{
  "head_dim": 128,
  "rope_fraction": 0.75,
  "extras": ["capped logits"],
  "init": "normal",
  "decay_fraction": 0.902,
  "decay_shape": "pow",
  "dataset": "wikipedia_en"
}
Each number is 128 + 32 x the weight over its row's rms, rounded and kept within 0 to 255. Layers, rows and columns count from 0. The size above them is the row's rms in percent of the matrix's.

# layer 12 MLP down (transposed), 704x256, rms 0.197, rows 651-685, columns 192-255
size [ 95 100 100 103 104 104  90  94  99 100  94  93 104  98  98 103 101  94  94  96 102 102  95 103 106  89 105 100 104  97  98 104 110  98 108]
[[ 91 119 161 117  66  92 172 143 164 110 165 143 197  81 134 148 120  91 143 163 119 157 131 106 169 120 124 196 111  67 107 101 205 136 147 152  87 173 122 159 111 149 166 124 130 162 100 114 130 112 130 184  96 107 156 143 143 113 139  50 179 205 118 148]
 [166  95  11 206 193  80 177 115 133 100 123 167 128  78 115 133 140 143 123 107 117 170 136 183 105 141 149 116 132 121 160 187 103  98 166 181 152 172 125  91 108 130 129 106 119 119 104 169 183 181 112 104 124 108 119  91 103 148 117  53 176 118 118 120]
 [142  59 115 175 145 107 164 106 104 107  67  76  75  80 143 129 180 131 188 149  95 101 133  68 129 156  93 127  98  99 126 103 140 137 121 143  99 122 124 139 138 128 120 145 154 114 149 103 162 130 117 106 103 155 183 106 156 104 166 112 143 125  86 118]
 [112 147 110 102 106 140 176 149  80 114 137 140 140 181  83 138  91 165 146 108 128  90 154 144  88 123  84  96 154  98 168 140 143 131 112  94 167 105 115  29 144 149 147 113 165 118 143 104  98 157 103 164 128  89 123 120 149 130 115 170 137 206 142 104]
 [198 105  73  88 216  92 144 214 159 155  85 154  84  74 114 105 103 142 129 169 192 122  91 137 167 106 127 161 149 171 133 116 146 124 145 101 143 180 169 108 150 115 146 135  81 151 103  98 154 139  78 128 171 134 113 136 200 152 203 145 145  49 140  84]
 [ 67 151 110 138 130 117 161 114 111 124 123 110  95 110 115  95 130 121  27 125  82 182  86  98 162 141  92  86 108 162 146 117 183 112 132 138 136  75 155  83 149 107  98 113 122  98 133 135 173 186 131  69 103 125 147 129 110 170 162 107 125 129  76 133]
 [112 161 115 108  87 188 100 186 140 170 131 124 144  93  95 147 123 114 125 185  97 118 143 151 172 172  88 161 129 115 154 186 142 109 106 119  85  58 108 130 149 134 119 161 162  55 124 145 118 121 130 104 133 119 107 123 101 125 126 163 183 117 196 144]
 [ 81 139  70 156 174 149 133 168 145  63 134  86  94 118 225 175 165 148  99 124 101 146 149 124 125 102 190  91 147  92 147 192 197 125 158 114 152 149 120  94  66 106 152 120 132 140 120 161 109 121  60  38  85 100  95  80 158 118 184 127 127 124 128 163]
 [104  94 143 134 103  97  93 138 135 110  68 107 135 115 186 149 117  83 114 173 149 137 159 105 115 118 171 110  92  55 106 148 164 143 160 113  99 124 109 106 117 136  72 140 138 125 161  86 112 119 147 152  87 127 134 146 185 164  88 124 114 113  95 145]
 [143 110 121 104 147  79 199 107 153  89 114  70 139 188 170 143 148 163 150 147 141 190 154 143 122 117 111 110 144 157 122 136 151 150  75  91 196 110 123 103 148  91 185 214  84  59 168  61 141 179 150 150 119 124 142 136 113 120 174 184 110 140 126  87]
 [106 139 143 175 113 133 101 154 156 110 114  62 110 111  48 104 134  98 144 112 101 123 105 150 182 134 115 141 139 124 141 141 185 116 117 146 126 136  67 140 135 139 111  79  89 177 180 113  76 157 129 142 178 125 135 140 142 109 110 149 143  89  92 134]
 [153 131 119 141  95 169  98 167 161 136 165  85 119 162 120 101 111 114 123 120  77 100 125 110 163 154 132 130 131 101  86 153  94 121 118 101 121  65  76 144  61 144  98 154  87  92 124 104 167 102 147 148 112 131 154 152 136 159 199 188  85  60 162 145]
 [132 163 132  88 139 144 153 171 135 130 187 138 152 143 142 124 169 179 115 106 128 142  86 159 155 189  77  82 174  92 129 149 133 122 154 141 137 138 164 124 146 165  60 111 138 112 145 171 198 166 113 103 130 108  97  84 142  69 172 142 113 152 179 139]
 [ 96 151 109 113 134 130 129 104 154  68 132 118 152 164  87 116 167 214 158  76 162 115  91 172  96 130 133 160 120 171 121 115 159 186  87 135 154  76 138 138  95 112 119 127  99  83  98 128  83 137 101 134 144 160 162 135 103 130 148 120 134 123 159 104]
 [109 105 124 119 154 141 150 149 141  98 138 101 141 149 181  60 150 153 113 114 105  83 205  61  61 117 122 113  97 175 120 111 133  98 103 110 154 147 170 121 102 156 141 127 176  93 131  81 123 124 112 128 126 113 158  99  59 139 117 139  84 130 142 128]
 [135 139 142 175  93 115 162 105 135 174 123 151 115 142 146 126 117 135 130 148  66  71 107 109 145 110 188 156 106 158  57 177 141  70 155 117  75  97  68 119 119 108 124 143 153 194 147 116 114 105  85 129  93 153 164 100 149  93 146 136 127  95 135 122]
 [145 172 113 106 109 157 159 126  82 153 146 119 142 142 101 123 134  88 114 121 143  55 178 171  95 143 155 109  57  88 105 114 118 134 103 129 105  86  87 139 123 100 165 189 133 144  85 107 115 134  66  54 120 142 107 138 138 137  62 101 135 109  91  46]
 [135 110 106 126  89 167 138 103 175  70 135 141 165 145 148 159 168 107 144 123 143 106 156 115 130 167 102 159 133  99 166 163 159 143  84 148 179 132 179 130 100 142 119 131 134 141 142  94 184 137 165 130 141 122 180 136 144 138 133  50 119 112 156 136]
 [120 165 149 132 146  94 117 114 134 128 107 135  95 114  96 144 146 116 204 139 102 138  71 135 122 111 142 161 127 143  96 152 109  48 114 130 123 166 175 131  85  91 152 138 109 122 119  75 129 144 122 100 147  86  98 142 140  92 143  81 149 135  61  51]
 [119 179 100 186 172 131  87 118 159 134 136 204 139  84 132 139 112 117  93 139 117 146  80 140 135 152 133 133 184 117 125 157 160  94 125  55 152  89 121 146 148 181 146 132 111 100 176 155 151 143 126 181 130 132  91 118 121 139 101  74 115 106  86 101]
 [138 101  75 132  78 139 164 176 147 172 121 190 102 140 107 170 182  88 180 111 101 102 102 172 152 101 115 136 156 186  90 103 148 133 127 161 223 109  88 149 109 151 157 113 108  82  94 149 152 133  40 152 105 117  81  91 150  69 139 113 123 149 142 120]
 [ 61 178 109  34  93 169 107 164 177  96 122 121 153 130  64 140  86 160  93 123 149  98 147  91 127 113 151 112 103 179 135 152 120  86 111 134  93 161 101 108 157 126 135 105  81 123 181 154  77 133 111 168 105 127  96  74 113 168  92 152 117 134 174  61]
 [141 143  99 128 141 156 111 143  89 111 164 145 166 134 116  90 133 122 121  97 153 120 110 100 154 109 174 154 195 160  70 167  91 137 144 109 203  97 142 131 159 148 160  77  86 121 156 161 194 120 173 176 139 110 137  98  99 152 146  92 193 126  87 138]
 [133 132  88 133 115 154 164 183 148 163 143 136 103  97 131 148 101 111 148 138 222 132 169 132 154 137 194 126 127 167 111 155 149 138 136 155 175 239 185 198 163 179  86 173 162 153 110 103 142 173 119 129 131 122 155 148  58 153 139 113 151 115 207 137]
 [112 158 145 178 115 133 168 173  89 146 135 118  92 136  87 134 134 160  91 146  94 156 112 167  91 113 135 150 139 131 119 170 113 174 138 129  41 126  88 101 155  59 117  96 123 101  78 153 123 156 112 110 109 193 115 125  86  83 130 136 134 140 101 116]
 [152 172 117 127 105 166 159  66 168 110 162 135  99 173 100 130 182 140 105  99  74  86 143  77 132 130 122 171 110 115 119 108 168 152 104 126 145 179 127  92 127 124 115 185  83 106 158 112  77  81  85 140 132 152 145 134 144 172 180 124 136 123 159 136]
 [104 117 109 128  85 109  93 103 128 145 159  66  98 144 100  77 157  89 103 171 141  84 120  82 146 134 120  55 118 106  81 105 127 181  98 160  68  75 122 110 105 107 143 113 154 125 153 119 112 124 129  85 141  88 146 108 160 169  77 147 144 140 116 159]
 [184 124  98 126 158 148 127 152 132 100 137 184  93 102 147 141 124 126  98 134  71 151  59 137 114 129 166 125 127 132 146  86 160  59 154 138  77  90 161  56 126 131 155 179 124 162 161  70 184  79 154  94  86  58 115 137 111 176 133 133 103 135 147 119]
 [ 69 103 150 125 145 139  75 105 127 159 107 166 184  83  91 113 141 113 110 195 151 141 164 155  74 131  85  88 116 123 139 117  49 113 140 100 183 193 109 145 145 138  65 176 170 110 129 120 132  55 149  95 157 112  78 133  93 106 149 129 154 126 118 148]
 [130 181 161 162  40 183 151 128 182 123 120 122 142 124 136  75 138 134  69 117 144  99 118 135 154 180 192 122 120 105 174 119 136 116 131  54 108  95  89 205 101 101 153 128 118  43 127  66 161 127 145  97  98 205 153 118 143 152  74  95 114 169 137 146]
 [127  52 135 196  90 104 130 149 179  60 137 122 116 149  94 131 142 142 140  90 133 139  96 142  52 114 120 151 138 129 123 135 148  67 116 161 152 136 138 140 143 162 117 133  74 172 169  96 144 100  91 102  84  94  90 110 129  90 129 157 119 144  87 105]
 [112 165 101  93 164 151 173 120 123 109 189 103 176 165 123 106 168 105 187 117 151 126  98 133  69 152 185  78 141 104 109 104 177 145 145  94 145 138 138 104 184 144 113 135 146 117 213 111 193  65 137 200 123 152 202 122 123 122 110 149 118 119 171 111]
 [ 93 111 129  92  96 168  77 168 184 119  88 132 138 189  91 146  93  98  82 146 132  81 151 189 124  84 133 167  98 130 167 121 121 136 160  90 130 127  79 175 126 180 121 176 100 166  54 148 141 123 122 159  76 121 111 113 114 199 144 120 207 125  74 181]
 [112 111 135  94 163 149  50 115 120 147 116 115 135 153 195 101 130 153 133 149 127  79 126 169 143 138 152  89  83 123 135 109 140  98 163  79 111 124 116 135 134 130 162  82 169 110 228 146 156 104 129 105 135 129 114 137 151 130 133 118  63 187 144 114]
 [138 130 133 128  96 120 116  75 137 120 124  98  98 123  65 104 119 148 147 138 111 146 122 117 105  66 199 127 154 202 200 119 131 106 154  72 131 131 150  87 124  49 129  33 113 111 179 175 104 146 114 100 117 133 108  99 156 142 126 123 147 110 111 155]]
# layer 12 MLP gate, 704x256, rms 0.173, rows 652-686, columns 192-255
size [ 99 105 103 101 102  97  93 101 102  97  94  96 104 101 101 102  94  96 104 102 100 100 103 106  95 103  99 104  97  98 106 104  97 104 100]
[[136 105 132 187 122  93  66  98 101 161 109  89 104 137 131 111  83 108 132 101 184 131 164 111  86 116  54 125 142  83 137  89 192 131 167 145 101 122 146  95 178 164 156 143 162 114 128 132 148 123 173 165 104 184 107 182 104 178  93  96 104 169  71 180]
 [126 144 150  96 136 106 130 168 113 147 105 135 128 150 116  86 150 103 119 112 180 158 113 131 153 117 131 104 116 162 141 100  92 146 143 118  92  89  99  79 152  97 131 170 154 168 166 179 104 138 144  86  99 129 136 138 131  99 125 152  93 128 111 152]
 [118  83 188 164 104 180  97 130 153  88  98 173 162  51 102 138 121 115  86  92 129 184 133 120  89 155 125 156 165 113 134 165 105 123 132 143 135 194 109  87  84 177 114 135  95 152  64  66 181 149 126 110 126  81 126 150 138 200 137  90 132 151 104 153]
 [119 134 137 108 139 125 177  76 110 132 201 170 134 164 136 158 167  76 117 117  63 133 127 152 192 131 118  85 103 194 120 132 167 174 141  97 194 166 109 138 136 169 151 142 126 123 172 151 118  98 116 178  92 119 159  79 120  95 158 166 134 123 123 159]
 [ 69  87 135 123 140  89 142 119 101  87 136  50 173 156 133 154 213 108 185 139 103 140 178 151 152 118  51 137 120  93 136  83 142 125 153 142 162 148  76 121 166  94 143 137  88  89  89  97 117 204 113 154 132 149 166 100 183 100 105 120  92 108 129 143]
 [101  81 182 127 124 147 163  65 100 147  35 145 111 166 146 166 126 119 102 136 150 114 161  84 151 166 141  93 138 193 172 134 113 121 121 154 143 165 156  27  78 152  82 166 175 185 114 132 133 113  84 150 133 105 128 162 173  87 141  96  61 155 147 120]
 [ 90  54 187 117 110 166 108  95 164 120 144 126 147 168 155 145 127  94 122 202 108 168 112 120  75 164 143 248  89 177 146  93 150 130 158  81 177 152 103 147 159 136  91 116 174 144 165 187  92  91 160 140 139 106 184 183 155 121 179  88 173 163 185 116]
 [152 147 175 169 159 150 142 148 173  89 117 100  90 119 102 112 129 137 169 123 139 147  79  97 119 108 216 126 109 107 169  99 182 127 112 169 154 155  83 113 112 151  97  97 146 121  82 143  98 110 183 109 128 108 152 130 122 137 139 190 200 174 123 112]
 [ 99 129  76 147 104  39  68 205  58 100 133  99 115 125 123 108 108 107 102  87 155 178 120 151  82 201 168  58 160  98 128 126 135 169  74 143 159 125  90 116 122 135 131 145 139 193  72 139 104 108 118 109  90 126 104  86 143 130 109 125 175 146 124 101]
 [164 111 139 170 133 154 167  79 142 163 151 140  47 153  86 106  98  66  97 155 186  43 157 117 140 130 113 110 116 157 164 107 120 155 136  77 138  95 151 121 142 106 120  25 166 162  83 113 166 116 152  82 178 107 139 201 105 110 134 126 141 157 177 130]
 [ 73 161 110 103  89 163 207  86 123  94 160  95 132 158 114 161 184 124 148 168 131 133 135 130 116 114 171 102 140 109 173 174  30 187 157 152 152 105 127 120 203 114  74 161 145 110 120 185 143 115 166 116  93 132 155 117 137 117 132 181 101  89 146 138]
 [ 88 113  78 116 159 153 131 163 165 114 168 157 114 139 153 103 158  95 145  55  90 116 141 127 126  38  97 150 120 167  96 129 170 114  75 193 103 150  80  67 142 103 167 144 120  99 133 167 151 150 124 134  60 124 170 125 110  57 126  85 152 110 121 141]
 [ 90 128 145 151 127 100 104 160 119 131 110  96 116 128 153 107 107 134 121 145 129 125 150 138 101 158 166 132 101 151 103 123 149 168 115 117 156 134 101 135 100  91 190 130 130 143 147 191 166 127 143 156 119 105  73 131 164 132 123 223 136 134 100 124]
 [158 161  90 148 156 158  92 160 142  76 177 110 141  88  73 130 123  55 132 164 104  98 186 108 142 128 132 125 177 123 147 135 142 143 185 130 200 124 148  78 143  92 186 137 139 150  94 130  97 158  33  75 104  87 150 174 133 136 141 114 160  85 123 149]
 [145 168  73 124 176  77 157 180 139 162 177 142 151 153  90 124 140 117 147 148 204 181 157 120 134 124 107 114 126 146 102 131  90 118  91 177 143 144 129 111 173 157 103 135 200 126 106 133 113  76  76 130 142 162 145 150  83 117 123 129 108 140 138 114]
 [ 66 147 114 127 132 134 136 199 146 164 146 127  93  78 105 165  89  82 160 167  71 153 142 161 165 125 165 138  75  82 137 120 184 132 104 209  79  77 138 123 144 147 150 127 124 125 139 108  75 137 111  69 130 100 133 141 166 167 123 104 152 113 121 123]
 [ 93 142 129  89 172 123 118 127 135 159  79 110  92  88  71 137 117 125 168 130 100 137 122 129  89 115 177 172 103  93 121  74 153 104 156 126  63 123  97 171 143 118 160 122 166  69  59 103 120 108 102 103  94 178  69 137 150 172 144 176 150 114  30 146]
 [131 150 102 149 159 160 158 117  93 160 101 196 145 111 139 123 113 140  98 171 176 114  38 162 100 180 133 156 139  48 133 144 179 143 188 173 144  71 132 147 157 110 154 163 146 146 114 131 127 141 122 141 181 152 176 146 130 131  87 150 129 118  84 150]
 [152 121 151  93 131 126 126  71 150 145 139  85 105 105  80 164 146 103 130  87 160 135 104 113 187 119 110 131 105  99 131 127  69 105 134 203  85 138  82 140  73 197 123 158 177 174 136 177 125 164 143 140  96 135 187 125 197 112 114 120 139  98 110 175]
 [126 101 139 105 142 119 158 108 158 144 161 124 133 175 151  89 111 156 125  91 102 137 168 108 137 136 157  80 177  81 140 108 107 119 173 106 105 169 158  84 136 103 158 150  61 147 179  84  93 140 137 107 174 127 146 176 124 155 117 141 153 108 152 144]
 [141  61 143  78  87 133  99 121 132 155 137  78 170  95 158 147  80  94 106 110 118 136 114 180 114 158 151 139 128 161 126  91 132 112  96  84 152 123 154 186 102 162  97 112 178 144 130 177  97 129 132  87 149 118 136 155 119 137 148 130 128 124 163 221]
 [141 130 122 114 110 163 129 127 126 160 113 114 158 139 115 166  93 157 118 156 134 122  89 102 165  93 105 128 100  64 163 139  65 146 108 129 159 106 110 110 131  90 170 190  77  77 151 139  99 125 101  94 122 157 117 164 136  58 119 168 102 142 120 142]
 [117 104 143  53 155 133 109 110 144 111 156 139 171 177 139 158 112 121 139 123  57  93 111  85  86 152 110  98 182 123  85  98 117 138  94 119 140 151 102 164 172  90 115 123 106 129 142 116 109 101 133  85 120 132 147 147  53 133 167 151 121 154 122 178]
 [ 68 168 170 109 146 126 156  97 166 166  69 185  70 105  94  91 120 124 130  80  94 142 127  80 161 144  77 109 191 195 144 167  96 151  57 118 207 163 138 146 134 141 113 172 139 119 177  98 114 103 143 148  62 114 119  87  91 131 125  99 130 134 126 159]
 [ 91 137 146 115 161 137 100  79 133  74 174 148 151  84 156 100  80  92 126 155 138 133  63 125 164 137 106 114 155 116 124  99 121 113 133 183 177 102 130 132 128 188 156 125 169  83 120 146  99 131 126 153 158 131 119 174  88  91  78 120 108 113 134 139]
 [106 121 192 123 151 195 161 143 115 100 172 131 155 132 147 111 181 121 122 138 152 181 205 153  81 164 128 160 149 190 107 171 168 153 160 116 182 109 170 129  92  78 146 147  49 125 123 177 130 122 146 135 175 122  70 165  92  89 145 142 171 100  71  92]
 [ 97 122 121  66  85 132 170 104 194 133 144 122 112 164 148 129 129 140  70 117 159 148 105 149 138 147 142 119  93  74 153 101 150 149 163 153 135 111 112 106  87 126 124  90 133  93 103 156  92 177  81 139 133 178 132 131  95 152  98 120 171 173 178  99]
 [176 120 143 121  94 106 129 129 160  75 152  59 160 173 118 132 165 112 175 204  64 159 105  66 110 141 149 122 128 159 141 127 105  90 135  99 144 183  67 156 163 120 137 169 129 107 149  99 134 207 116 131 145 111 103  42 126 113 141 126 112 121 149 160]
 [144 172 167 142 154 116 113 172 146 113 106 158 183 133 130 195 121 150 178 133  89 178  71 130 127 166 191  73 143 139  97 135 142 128 180 133  86 157 120 126 152  91  97 100  83 121  52 180 159 111 164  82 122  72 122  48  88 128 156 145 121 142 158 204]
 [107 124 119  94 134 132 121  51 180 138  99  87  96  87 103 125 129 114 148 101  90  85  90 106 166 165 155 149 161  94 147 159 154 136 123  76  38  94 133 131  79 185 170 105 101 103 147 213 158 138 162 169  84 105  93  95 110 134 160  86 134 144 133 143]
 [174  83 152 120 143 151 102 165 129 191 172 146 156  99 174 155 129 101 116 162  99 187 113 104  87 155 179 104 148 153 218 119 115 135 172 169  68  71  75 146 146  61 124 156 157 125 146 111 189 142 153 114 130  89 123 122 122 109 163 140 128 103 184 115]
 [132  78  62 105  62 131 118 192 114  86 167 102 105 114 122 127 137 134 126  87  98 131 127 115 149 153 138 110  72 116 123 143 148 196 124 110 170 156 104 112 124 213 167  73 113 106  88 117 146  85  68  79 185 137  81 133  75 159 104  95 202 149  94 144]
 [122 119 106  85 175 154 135 179 212  73 135 132 176 152 103 122 127 126 167 116 138 127 130 132 109 123 114 153 133 125  80 136 114 115 125 102 138 117 126 128 131 124 112 136 107 100 206 133 178 122 142 162 123 101 126 143 167  67 176 156 172  81 177 122]
 [121 137  94 156 112 101 134  61  55 164  99  77  75 116 147 115 135 122 119 132 146 156 198 149 181 129 173 119  94  96 136 162 145  78 128 125 157 142 167 152 133 114 116 137 125 112 118 172  99 120  87 108 126 129 100  59 170  78 134 178 150 106  67 132]
 [ 68 125 153 118 113 110 189 138 149 118 163 121 140 206 110  88 201 131 159 134 143 142 116 147 150  76 135 132 133 130 170 117 127 159  92  94 179 135 136  90 129 145 154  90 106  80 100 109  62 163  65 127 121 135 153 157 180 133 118 105 141 135 156 179]]
# layer 12 MLP up, 704x256, rms 0.184, rows 652-686, columns 192-255
size [ 98 100 101 106 107  95  90  99  99  92  91 102  97 103 104 102  91  92 101 101 102  97 103 104  85 109 103 104  98 101 105 105  99 108  98]
[[163 104 128 162  87 147 124 124 150  78 198 137  92 166 144 147 178 123 141 137 125 160 175 126 149 119 169 109  98 133 149 134 150 129 109  92 118 153 128 131  86 132 146 128  85 118 137 137 120 184 150 114 156 149  83 124  81 165 147 150 128  58 153 114]
 [161 143 147  77  94 134 137 106 119 186 100 135 173  85 180  91 118 117 109 157 112 118 125 100 175  97 108 171 123 103 173  95 123 117 118 105 141  71 194 115 138 129  91 121 143 163 141 106 168  99 112 121 119 136 152 124 119 138 183 204 177 122 168 115]
 [177 111 134  63 214 173 125 103 208 180 156 155 112 169 126 130 163 166 137  92  73 107 150 148 203 110 129 132 127 152 134 102  84 117 128 145 132 132 135 154 152 125 111 174 101 158 109 114 131  79  95 157 101 128 124 143 109 110 125 120 119 172 160 149]
 [ 68 150 140 169 127 136 145  75  78 138 175 138 112 152 105 176  46  98  89 145  70 138  92 106 106  92  84 169 133 116 116 133 113 162 199 136 143 153 144 160 157 121 108 128 133 180 138 154  96  72 163 101  89 128 136 116 152 130 173 133  84 123 135 191]
 [153 195 134 148 184 137 109 116 101  98 157  93 187 111 128 123 129 134  54  84 124 159 113 144 124  40  66 121 101 119 129  74  88 169  91 139  96 133 103 101 104  97 127 117 113 158 167 115 142 143 155 144 142 168 180  91 162  95 171 132 145 141 128  85]
 [107 103 127 156  90 120 175 131 144 150 150  93 114 157 157 126 116 140 134  97 118 167 190 120  70 142 142 131 134 116  62  99 139  94 120 132 101 121 138 157 144  92 189  65 107 105 113  95 144 137 160 137 142 136 136 114 152 115 147 156 146 155  51 121]
 [137 179 148 160  93 158 163 154 123 204  96  57 138 165 125 139 147 170 150 127 114 117 118 133 159  87  92 124 117 126 144 137 125 103 124 152 128 128 140 104 130 177 142  97  51 159 134 212 132 113 106 142 131 147 112 125 132  97 154 182 138 112 104 155]
 [138 180  69 112 114  83 113 194 131 100 139 178 118  99 140 127 149  92 102 140 146 137 128  83  80 158 152 101 102  67  79 118 160 155 107 181 163  90 165 127 214 166  51 104 156 133 170 135  82 169 178  79 154 164 142 117 131 153 117 163  58 100  86 110]
 [174  95 128 111 142 133 211 144 105 164 151  86  86  99 139 133 113 156 119 153 176 111 109 214 155  97 130 176 161 146 123 136 100 134  99 139 151 117 165 169 155  74 150 179  77 156 134 228 193  84 134 136 146 131 104  96 135 168 128 126  83 114 102 134]
 [179 118  99  90 138 120 101  91 152 125  77 116 136 134 195 223 145 158 148 117 159 162 158  82 115 105 116 201 157  92  83  89 129  99 103 103 155 118 137 121 119 116 159 131 124  73 159 113 150 107 129 133 150 158 112 137  84 145 137 134 109 165 163 172]
 [192 118 153 133 164 162  75 141 150 140 104 115 141 112 131 116  77  99 129 202  76  68 101 111 119 180 120 123  90 108 144 141 162 151  94 117 111 152 124 146 198 169 116 203 131 180  95 143 125  59 163 137 145 125 164 126 129 100 121 167 118 137 143 137]
 [161 173 111 130  76 157 159 116 128 141  99 103 133 105 163 135 172 146  89 130 120 140 130  82 166 159 104 141 178 120 131  99  64 165 105  96 145 162 115 120 158  91 142  93 136 142 113 139 114  70 109 142 130 137 158 124 173 181 162 146 111 144 146  33]
 [ 91 138  83 119 190 112 115 147 143  96 184 139 156 137 159 169 128 183  77 115  82 121 164  87 156 139  72 105 145 132  52 115 141 155 169  56 157 112 110 107 107 101 163 172  96 145 168 108 151 136 179  95 148 110  81 150 120 139 121 209 113 200 114  94]
 [139 215 110 154 116 114  95 111 114  99 166 142 168 113 119 128 151  97 136 142 159 153 103 138 201 129 155 117 136 139 129 194 169 161 138 152 148 148 108 142 148 124 193 119 129 156 143 118  89  85 111 145 118  99 116  76 106 129  71 111  85 123 116 141]
 [131 159 122 138 110 156 200 149 103 155  91  80 109 142 135  91 133 167  73 143 104 135 134 150  77 109 103 155 125 138  89 147 142  97 180 204 182 136  86  89  90 178 143  79  96 147 140  28 157 188 121 123 115 118 117 146 145 110 171 169 127 125 154 125]
 [106 173 107 119 179 167 143 114 138 123 106 191 124  87 136  91 135  98 152 115 105 103  74 149  89 144 153 128 140   0 159 136 118 123  72 179  82 124 158 165 124 129 133 122  64 131 169 100  89 121  67  75  79 141 137 151 116 120 112 112  42 206 163 108]
 [127 123 157 106 112 144 149 187  82 181 170  61 138 143 104 175  69 161 106 161  97 110 109 150 111 164 107 159 165 112 111 189 161 137 116 128  68 171  83  55 210 116 209 150 114 115  75 124 161 164 132 138 123  59 100  91 148 148 125 178 133 120  92 101]
 [130 143 130 113 172 121 137 119 111 164 105 115 132 159  88 142 190 133  89 129 136 128 131 156 150 157  96 115 151 140 106 151 132 144 154 208 123 146 179 144  89  86 201 132 107 146 128 105 128  92 165 110 130 173 115 116 154 140 125 121 124  90 128 202]
 [126 167 120 152 134 149  97  51 123  93  82 113 116 110 167 106 128 117 172  84 170 152 155 156 126  82 181 160 163 129 166 124 214  74 125 101 160 120 101 156 194 153  56 152  97 128 123 163 132 156 106 155 149 102 159 160 154 171 107 101 170  89 120  98]
 [115 160 105 137  78 117  63 236 126 150 157 118 137 103 141 122  80 103  91 112 196 121  12 111 154 127  94 150  92 111 108 110 127 105 153 127 122 166  91  92 135  96  91 143  95 114  90 142 102 118 118 151 152 102 102 130 119 116  96 127 135 106 171  99]
 [140 110 145 179  67  83  94 158 144 111 159 127  50 121  74 103 101 125 126  81 130 121 184 106 135 142  46 119 133 112 123 185 145 171  95 118 147 158 143  89 137 125 155  95 119 153 156 105  93 159 130 153 153  71 213 135 140  64  72 115 146 132  75 137]
 [ 91 147  97 117 131 141 144 175 130 119 115 122 132 167 128 110 121 120 109  92 178 145  89 129 113 148 173  63 186  96  86  99  93 117 128 169 198 114 153 122 116 145 119 153 102 123 123 184 119 113 108 157 149 153 103 103 104 132  83 160 120 168 175  95]
 [129  92  70 199  94 127 123  85  99  75 180  77 112 114 164 131 116 172 130  87  56 110 176 107 155 158 138 127 160 147 152 118  69 161  67 140 121 114  98 129  37 122 145 129 193  83 140 145 126 137 127 154 125 164 113 159  84 147  87 176 153  88  98 173]
 [125 109 121 119 126 161  65 102 116 127 113 133 111 138  11  77 130 111  94 133  85 132  93  85 177 141 130 117 113 101 130 158 100 112 108 114 181 105 123 120 153 100 130 118  52  95 145 101  71 142 144 175  91  82 112 115  78 108  79 114 125  87 100 105]
 [ 93 159 117 122 110 112 175 110 163 159  85 161 126 126 169 117  88 157 106  91 171 161 160 125 160 164 107 117 145 104 122 133  91 131 131 123 115 175 122 133  77 126 130  63 119 133  75 196 109 116  89 169  89 143 148 141  87 108  98 159 128 125 144 145]
 [108 105 119 130 128 112  95 138  76 131 108 128  80 107 172 186 138  96 180 161 101 122 117 103 147  92 142 111 105 129 115 150  89 147  90 162 107  89 108  85 141 104 142 119  97  97 109 181 102 117 119 121 120  90  97 171 115 115 138 111  85 169 148 130]
 [106  89 117 120 169 140 195 133 162 101  91  62 120 133 133  82 134 122  93 105 172  94 162 145 122 129 122 152  83 118 125 133 143 154 148  99 123 148 201 140  53 141 132 111 157 150 127 131 141 165 167 110 169  90 126 133 149 103 116 150  94  47 100  58]
 [113 124  85  93 127 117 187  98  94 113 153 147 146 148 141 152  97 163  66 110  97 101 169 133 147 112 109 103 130 103 138 119 141 141  84 103 168  67 114 131 104 151  49 142 140 189 129  97 122  76 121 119 160 127 113 123 132 100 119 142 115 132 144 104]
 [137 114 129 143 146 160 153 105 121 119 160 174 184 135 182 155 126 174 137 156 131 124 151 181 192 190 188  85  85 128 142  85 157 102 160 111 105 148 139 150  83  80 110 122 126 153  79 148  93 159 117 138 172 132 183  82 125 135 111 162  99 116 147 125]
 [ 72 134 148 131  94 161 150 135 135 155 124 182  96 125 156 155 176  94 163 116 117 169 120  92  91 188 178 132 146 160  87 111 112 107 103 188 142  83 173  96 148  86 137 100 108 116 131 123 134 133 136 143  97 130 119 152  96  98 168 118 118 115 120 221]
 [108 139 127  63 166 149 164  86 113 120 116 115  56 153 137  99 110 149 134 199 111 105 108 123 124 124 229 106 175 152 149 106 126  35  91  88  85 128 129 157 156 177 107 151 129 118 136 156 190  85 162 143 155 104 156 142  74 106 104 153 124 139 116 137]
 [115 167 119 137 130 123 123 102 150 166  74 120 141 135 132 109 105 165 108  99  93 105 162 185  53 118 163 137  89 187 123 117 142  96 152 110  88 103 142 144 163 168 139 134 162 123 109 165 112 156 111 130 148 148 100  70 158 119 136 168 130  83  47 147]
 [113 141 159 106 121  85 142 140  97  95 119 172 107 152  43 101 176 104 140 173 103 110 125 175 124 140 111 132 101 105 114  85 174  80 158 119  96  75 105 111  92 145 190 158 159 116  97 141 189  46 151 143 100  87  79 127 160 174 138 101 103 140  72 135]
 [135 141 127 142 101 118 144 137 140  98 175  68 119 126 128 164 133  69 123 228  84 139 127 163 105 108 119 134 124 130 143 114 125 178 102 146 127 112 158 145 161  77 153 150 187  96 106 159 116 173 159 102 151 167 123 158 114 101  85 116 102 141  94 126]
 [ 68 157 121 117 105 143 184 151 174 127 168 170 140 157 182 109 112 171 162 129 144 159 124 145 106 139 177 192 156 184 154 148  99  32 106 164 139  73 147 123 144 113 155  96 102 146  92 126  49 160 118 154 140 167 104 172 138 145 151 144 136 132 196 139]]